From a checkpoint of a small transformer trained on Wikipedia.
Size: 14 layers, 2 heads of 32 (1 for keys and values).
Each number is 500 + 50 x the weight over its row's rms, rounded and kept within 0 to 999. Layers, rows and columns count from 0. Numbers have three digits each. The size before them is the row's rms in percent of the matrix's.

# layer 4 attention query, 64x64, rms 0.149, rows 0-63, columns 0-63
060:459552458517506431496554454449453451548549476543586521561501522430456490475473535443423412596580522549591478498447556586487412523515502509557482440491488498499423516415537376488487531525509455
099:540485532394578486463469482469604587422505433462544497476449551496525470466611511476388601501526511517481510452472489377561541567557490515518491579506483485499550563522443490487474586503484497
067:541512432507486489517525557444537489541425491466585498553504552422548440416580569485497518433511448458463561469422497375606529546515451471515414556487445541530530536453464446438471549483484570
094:479492563463433480479403620513489584477492478564474480399508498584439424591518442435549463493534437492522514583507502529506593480460484512495508448549461523449419482457552505553383494520541494
083:458499550554436511533428560548468510494422360487536480466468437560560547554519443542634432545482525492539452487537519456546504432437487601568476511506459533511480454441581560484492514526467553
089:458500455599543504443524421593490464493489479464442527564499468388575460489439571499463375469504506500543496528618515566452532400535515519557510465495520486488521485547612474506505470587502476
077:510450478463487596571532476491447492510547494439466545606591547514433497434453542482392470439402439478535517522537497527551506556570503493373495525497587458477496500546488500561586481460458442
103:511478524455564528523476493616506470479509476498483510379448511582451531519485450432486425446481499543488450530552583600424471499485601512595552514479490469399432484509591540530500434482432495
109:497452502583397470481469479501520462547445412466519420527443541559455568485547463519537593509487583443517466466522467354585484435528519519559538476475472503519408489418462472481542578477457499
119:568513541422585474542470540490435516420567534486457483546495481504472604504470547418526530539540526501493494487536396411591539590541587524445489504526414465460549549550435487520429547504516573
104:509504474496371500455469458547431544519485502407491508498453592505554471479539449558555482566600449570469486599509568526501540506541566555436507444552579439605537465465471511488505465422509463
102:542562541546496556545455615470568474397552446451467439514500441517509428606583471509495482463470578539474522475507516470551502516460482426508559559511517589408457470547430504466389499481482539
116:520504461576473466510515472517537481501467496511555442508448446515448503519586514474479450554536517471484431562608502551422562517412460526544347488606518469489471410545515519381464492470505568
121:492479577470597527481572566416546440548463593454460436433515509505485539520560477461534435496506478504510487479461389475542558540519434447402544567477496454499578440547443519517499512396516420
104:498545482514460497542510424583472471590565535472480579519543545559466538621534424559561563483515453495473478484470528503456414525515519468492457435599502404539428528460459437606541459480453532
116:481501414598465501528420478534568447488549485454472505491498541479578550469588435526510465486508481536514525492455477441459516448470490313621582460519539540431461528461548441513493455531506486
105:490485396455497491537473563484590516553465485589585583524476563646552506574559494459555558473547462466398459497449494465505549494530509412521524523515600470469482513549491564497490507500461567
107:515451484546553531487488485584389528576428502390399526523539564523556425536472575513410501404507510397557537495531468474482511456525457516535559477520497506572464428491516543514553545471508415
107:560431465498532518478529539520506402418484514430480466561412581547597567418529532534493544475513596595526562538549549490540503439540478546497429481531385559447542516461547513506457552529490482
110:496517496581507422534470481464529487440448474461457575508501554445532486486511491433491477524499517468500534383507497422522389554618522417544461598509520523599519465426454504533517621504501434
122:486550428569406503548478520501568499546485454534544469496546516610495515621468459544568485571482459531487493440521540562399530484353479484532460508518482513427432424514500525433459515520480429
087:444458553518536453470476429545459454547548466520477470511434464517566570520488362465538572480502512524507435486443567551561568528579589556529386501462480426523495484545592496485510575545555495
092:501481425507533542544570593487523467546487503465494533452486494429627483528514443529567475564500515523462459436506461497583506492451569595502367536609508484521542530414481440473482438453436538
099:615464562425481419517511459452488469426480587481543485475548528392481535492461586512519561498396432574492520486447489397451558492519504507403532493489410483475482430448442505535498543459496490
104:574506513531494629502489495525534537541485515469451433509482548460520411488435566568488398547499557443510563447553504510536598415437485554542429548504455448467466434464517493426447449483467594
106:526405511519515500430523495439475437501563520548523507459468563406475485514633599511570540513516488497461419537517417500617476589499492475529479446567487475490478498620575472518470538525556487
110:575478512572559491478496591465417522582455500469538480534503544496539484532552478460543497511539544486590508421436450490457435451456399464616579492479417484473487518389475416491437486450465494
119:499569514532496597476441524462467540488470494518450561475557398514519434505449396526556501506485436477562593480535419596419596512411493504539554539540432518561439485441527580502504520539488490
109:496533505422540452544475434596533499523511512489497388440415483458485450490519515398483571496515494446433547459467533476576415501448492452489387499552537426596478571478518500517538507568502597
112:581579497453589480478575598545479516495456497534499538512510522538514507537516531612432517493386578504502427501476538547440515423484465509572504522409511471467598420524444440580510468530499439
121:513501445435541452413465552554505620636507455468554484559482536505483520526502469424414509494479471509534601494558491546502485432401448509502439553525545477534445473458621467502555527523465505
101:468548392506481446482512562437464531493595544507588546567513493452448559550476509511441589512545488504460556515517559548534481535496445465460544383495426466583459579529442537540581478499525408
092:461507469483459379493427524495446599579458505515504484476509491454465584541472515434452473463536438516426503490490522468520436545453478607461505572422410518480514544452454522586593606475467496
135:469478448455435530483428564498461468474558448552535510501516488611492530605526429612541540461547555447589510498426519488545438534500423477442471497599478449557418529442507497499433475452532553
073:547514504449502508526559510573495523474510501491457523540577508578545521484473551475550489542555601400582517500395483500520381552564496471434568542460477499398431563477526406480499513408455526
103:489524515462462559497446548486523600476493476528494528517492530441493520474458486478565497515550530520543470520464405435568549567587399489389529447482400417494546463443488498511391574420465431
087:519499538442530505479584553469449512453573525491579562514461443528442486546478493528491474442532500441522442451488424478409459442572416532468443499578486428383467528512504401414428484435526455
090:571463581472534553502504507513602450500428491503529511492463541483497471431463496430455567578395467496548576544476571436537496520561571399565568536404503558508526437466455471430538564504487485
143:580425491556480534566584521527559440485464446508501460572499530512443462450580512497416473499435508499526483531536522530390414430533481444651521530512508545435462491537598457489501431482484462
143:601414480607507505557540464521558437525492445470478457518495533470454466432556491477427481477421496471483476537572565528400495489476544452677523537480513557497439452479553490490516432497467452
100:444534551501446490452382540488491509537543439536631488504442485541498524562475440512546485539561496603505468568540512416543443560548551469416589499474491499500437553378508487446523479458538480
091:529564554469565488573475424521459474526514468463469537491457416493492503536556474424492587517446472523505461426550493493448533501495546557568544367458515483361548502532512565599516457545431557
090:531644519529482527493413457498531594486491471447539498545555564490576533423522424473591439539515474550525482550543450499539541458461478514517533525440463551443611487390422460449493497527464474
080:536527447413522538520478527508550582478484488537538488487504562553561512493396531474460479419474457566525546470436438449536474456589489522328575476495491436459482544417498450543500584447478517
100:536429396517521479523444372519545499570525484492529417521459449519551577498457500403438463505574480515430445561491533494485502500502436426507434432493645438497511525498568551487455539511521470
082:467442552556467599545476474425556496523424581629540516511552546538452405545441417443546458459440439560480500451519480503530522468482475545474527463489490528490456526512467503607426499532503395
089:557570498446467476460603454550513452590427456420493557513535526450555403534553565506531437503537605602544545537472519514556448579514514479492438497507549458468500524518539578459484483452465585
097:499461577429456458533493464550461507486474513457541520523505508508531530549597472538532514489574465461592446413403446408543539577642556452490502511514420440481520461517488474523493538386457528
081:487428405511501520411539479488552508510475371475466522519608489479460507525477586479461533523510503448473590426496491463475423450474389619548568562471482459513463532541475436488484541553510564
089:448437507507594535603478448484514455541586587474454576556474442472598539458516547480469501458430517525453424518538456405595497565501577525457499514455551461431525474560486482474478581533527526
103:494451555478445572514565585492623511486544484490509553508490452547456514420582417546432516530476492463486512449478423482562530528488441477546459524482521588481482515503481454375447455417564600
084:448524513584458540481525475487565487483501610438443476471567458495484481459551499533460379481516526556415503508499464461502480488476456435496445568514602525506552603470370579531456445436521457
094:446510619505499489537594508509492555451497518496480507364578543474419518450494501535514417539517457475444524469555439458424571490480512597408475487484482513470543454571546553439486498556575428
089:520522471555513491508460468529537464528407603542613505524513544574409573545475519487443472477419400523505508569523487548319484449510492524478536507448507538473503554539511572508445521545478534
114:484559501418464510565472522462513540512502498521486510535540569421445436456452610525453456403523461510443527458471541411475572519539507556473485531427504559496550601635521469486550552565531436
093:548439521583513443509470547500440448515487452433576486599581573504503518454487570627517418446530458594540494425484559462504535519532477492501526486525505491552453424493498433586600522502560490
093:585524508468501460471456480575495519578417518480525459562451546465490457536475508504508542459434558460505525588435567529429573399543465543546474506372422533492443462432487537545529593484434529
091:526438397468475508455412545434603473456476437516404523462447464435476519505447484543508492551486387536484471476497546510532516611536509511511469511409460488524587425471397496496545478588498526
088:525503526562418430492545486509481432490519497537448538473477509548613448590555522473530476460492566506458571539504439516475554522490509445520484513488562524543588489453560401541314454468515525
082:572477460481441547448431505560500438442582380537494450542437464572479535492571423488518459558476558579535502478481504536419487539455466523560452487474385556526413581477506546554517456488537513
087:514494547530470561569441476534503557462444550563490487537539559371451455446496537568548451482567503515447549496537547416495534572524426527415523506538404537539499515475568535425438494617537503
077:478513540519529474525456416498604572503503579575492469602500547514462480446389560503441486501567466546579545459461485480387539513598462540439527446540450507402508542484518488412478473491485495
087:449511510472453478524430458503496522450537484476499503421590485558499555424526477420529530478451415558537554446373502491609522498456557566494535457497478536525481528504456470592595562502448612
093:559500540520529478470544431484455517595548553525466455500581436386512429452512526506420464494508423527484477577476492577379462456506508484550597450481505474571490550563520389508507422503521485
# layer 4 attention key, 32x64, rms 0.149, rows 0-31, columns 0-63
065:505510459511443572512549474505507476400406581475494540469469463544480516556546420569482458498472551442560523500622548485447458403523443404480516509598569517511507490457563622494473514531508520
096:425523598452464532565494501488448466489565509539509495515479462578513544557470438576586584484570479380489413517495538466537438585588463438515483420565541468530438520471502548458434464490486531
140:473426384521498469520464505608514490539522456440464476498524562382519521563429495465473514370419496563568540553514522518512505508491589502436579466460590430412536503500493554517492528482483499
159:473426489533529522617485442543582540453459507436484514424587571400458539501512475458459515401426518556519515576517571508494494536478625512480485474470472439429493414495533558493522453504479434
073:506487430544450464488489552483569532532475440539467401507487454429481463528418540398394484583542517558508572566517546542483402573481450441500522592395458507550550524516499528515499455534462465
123:448491384498503485513454462542461458517493527488445491488587518451493467571423556505513449455462517573532500594444486461470520542498523510426626385465464490531469440497518634534526591539464476
106:469491430532612547567566443515586388454409443412495490420557524467487523433513510458539479479338471483517514528468526493554507541514571456475550476479466458449509494471439529483558548509494510
085:501514505492471560538412480561468516496576522513489519476481484457515522559489541554414506366542548576454463551520597478495437499475539586537490486512585493488428570515562637529473456578460560
099:489514555473576529521510509565543533457489502617564431508496525541503469391537474495555504573510519476499486540475435477548528407599522536490443563499468575460459549401474551367446538472527557
096:459500573584484420502502623446476474510557443479464493611462438527463484499529443550497542603534537464476479441586472494491509512530605503527542465550428381456524467496518500549421516501439543
101:449547532562459478461503569536481554561414518451556546409501566586546516468550382517561520542496387505473462569466534423498483426452494495543469496534442537595527552485538544518529475590473524
096:450556550488556512557434516472554488414481518587458525590481530510452365476563528556432526464408473527538479418510509421558455508477541536495428523540510503462557537451433430523575485447564533
090:422443456499520482544410442552536502529510581445466394522439509516515548434524545510488515454531544454420472507598464558532558503427433499577397482528552467481516447479520591407536547484497563
097:492413512510529549597541505488443547537457593604468541582486539471433424471509487526545523477468465548527461518485419434457548473449545386446581495504567446570550506472528544498481449459423442
093:479664488552411443525433525528542529506490463494471440457510455520441541518539512468508486471576543601404577475447449483490413523484473499477422498553539425534533516438526407490499484550419510
091:524498488466648499558457511506492565493457511471479441440410552532474495520449582521452453515502511539596504450394451471526409501507478423517478528520353471509488550492513416543474503585511535
095:565568536486519535432399492450577516433400497513493495578496467432434556523570488515510498418512464451470471430548523494472495525449399502546561517448522444579420558460447470545589567527505468
098:503485536509504600523548529522499431486556468503608453430595510503517478526432461451424511476628399516483456406558523536441506485557522516455449472502460438535576492497460507594452497569515436
100:471472405496594525441606460480547412475439487417485546584498499477552479459469505457492504519400480554424475503521472508519596456444510506475452511487380566367496468527477515503515460562511498
102:556480424462547431538496475480512420459505519495487474402600490511500524484497598386545485589396549546406433548522471468528541584510554476515431518462525521509527443510417540557514453536550480
101:505473489458524594542510472478586585462424568537497471501552608537438532606449480539436553473533536464584502514490589465497545505602457490460433448443457478532453486590533498507416498554491483
083:512495564498490389510528435490433413546465480544467369562504525450523528532524418475465510448498539503545406536437481628481504563573539513517464416477555479499460547471541543421509486515579470
105:444448536461551437457540504543437385468493523508521573499511511444464535614526556611472497500429559505440483538369512459483455402502474474455495473456466416548526502532571527527550520485532428
089:494423532514460452486493434467484531518569414531396460510553577482484480506565544526474469448492473504478483478424472473492471438418485512363575639585463519488451491490446410570470515476493473
089:506467550468473425460428541535455427477521464413435515473432562545508444494494544460524524445592566536586469561409516419560560405532430482501492513488482533539575539456529526489554584428500451
089:487420534460461500461429444539501465470545517514509531541468368467499507506569485520617580448464445483434476484489411536590501557475555455512479565593470574470544404501541545445518471567454491
097:615526452523520550520555575536476438477445505473492492507605485391552472389518536480456548522517596546567512561514454509495466421506442461541494463574382480526533440474518439513492432507514550
109:588508526524461607444451512499508607460464511451499548528468509627514490549490505473469563495485543498560509562433495564423549481557519579499504554563596489521482465421478527550368532506552485
092:565513511469449466450468483491493527453512536556515480552404546338553471570532511531542514581580592555486499476536504508494400452499496489443515554426524551516509426485535617468577510533455481
084:589478565542473465477560502550467601506470531559576534524506586517459498444407491583396541437466484525531518454447389437510527496546440484548539517441426503486552464532444570478591511527495473
108:534451571371552488446480571389474512540478420430639457524531561462504447545462514538552507495557440549420510492503527505521482450508489534556425538518510434530429472469570470515489415463497477
102:564526370539420415455451591470466493483583531480518445467548600556541524515539577486508481516546462475465497495538460548476482471482511505472542480406421456503496533488527511416415433552575418
# layer 4 attention value, 32x64, rms 0.123, rows 0-1, columns 0-63
103:508483508461560513467474460466521492446523507490597520528411447495488561605498527545407586404477624469467481496514527425421540552463419487482481481478584481550562566543519437493534476482590458
106:438552505449463439487519483473584535548494511539394485439563563433508567404535491438503468480515449504465475600440486447547549491494494524546525523429504565526540446593544453606509473597446546
# layer 4 attention output (transposed), 64x64, rms 0.119, rows 0,32, columns 0-63
110:519500511476519507426547497510439540484465556398458397507600549445504489455471511466543409595556464536559554521471478544480521537558541418425444513478430484549519372485469510538466580509511428
098:506544476470426468459464475512553411426504463568525504523437445583420523408511445444450501514482515413522474460462432490508485391446475586499532559565479530496446559429496488423397471447528549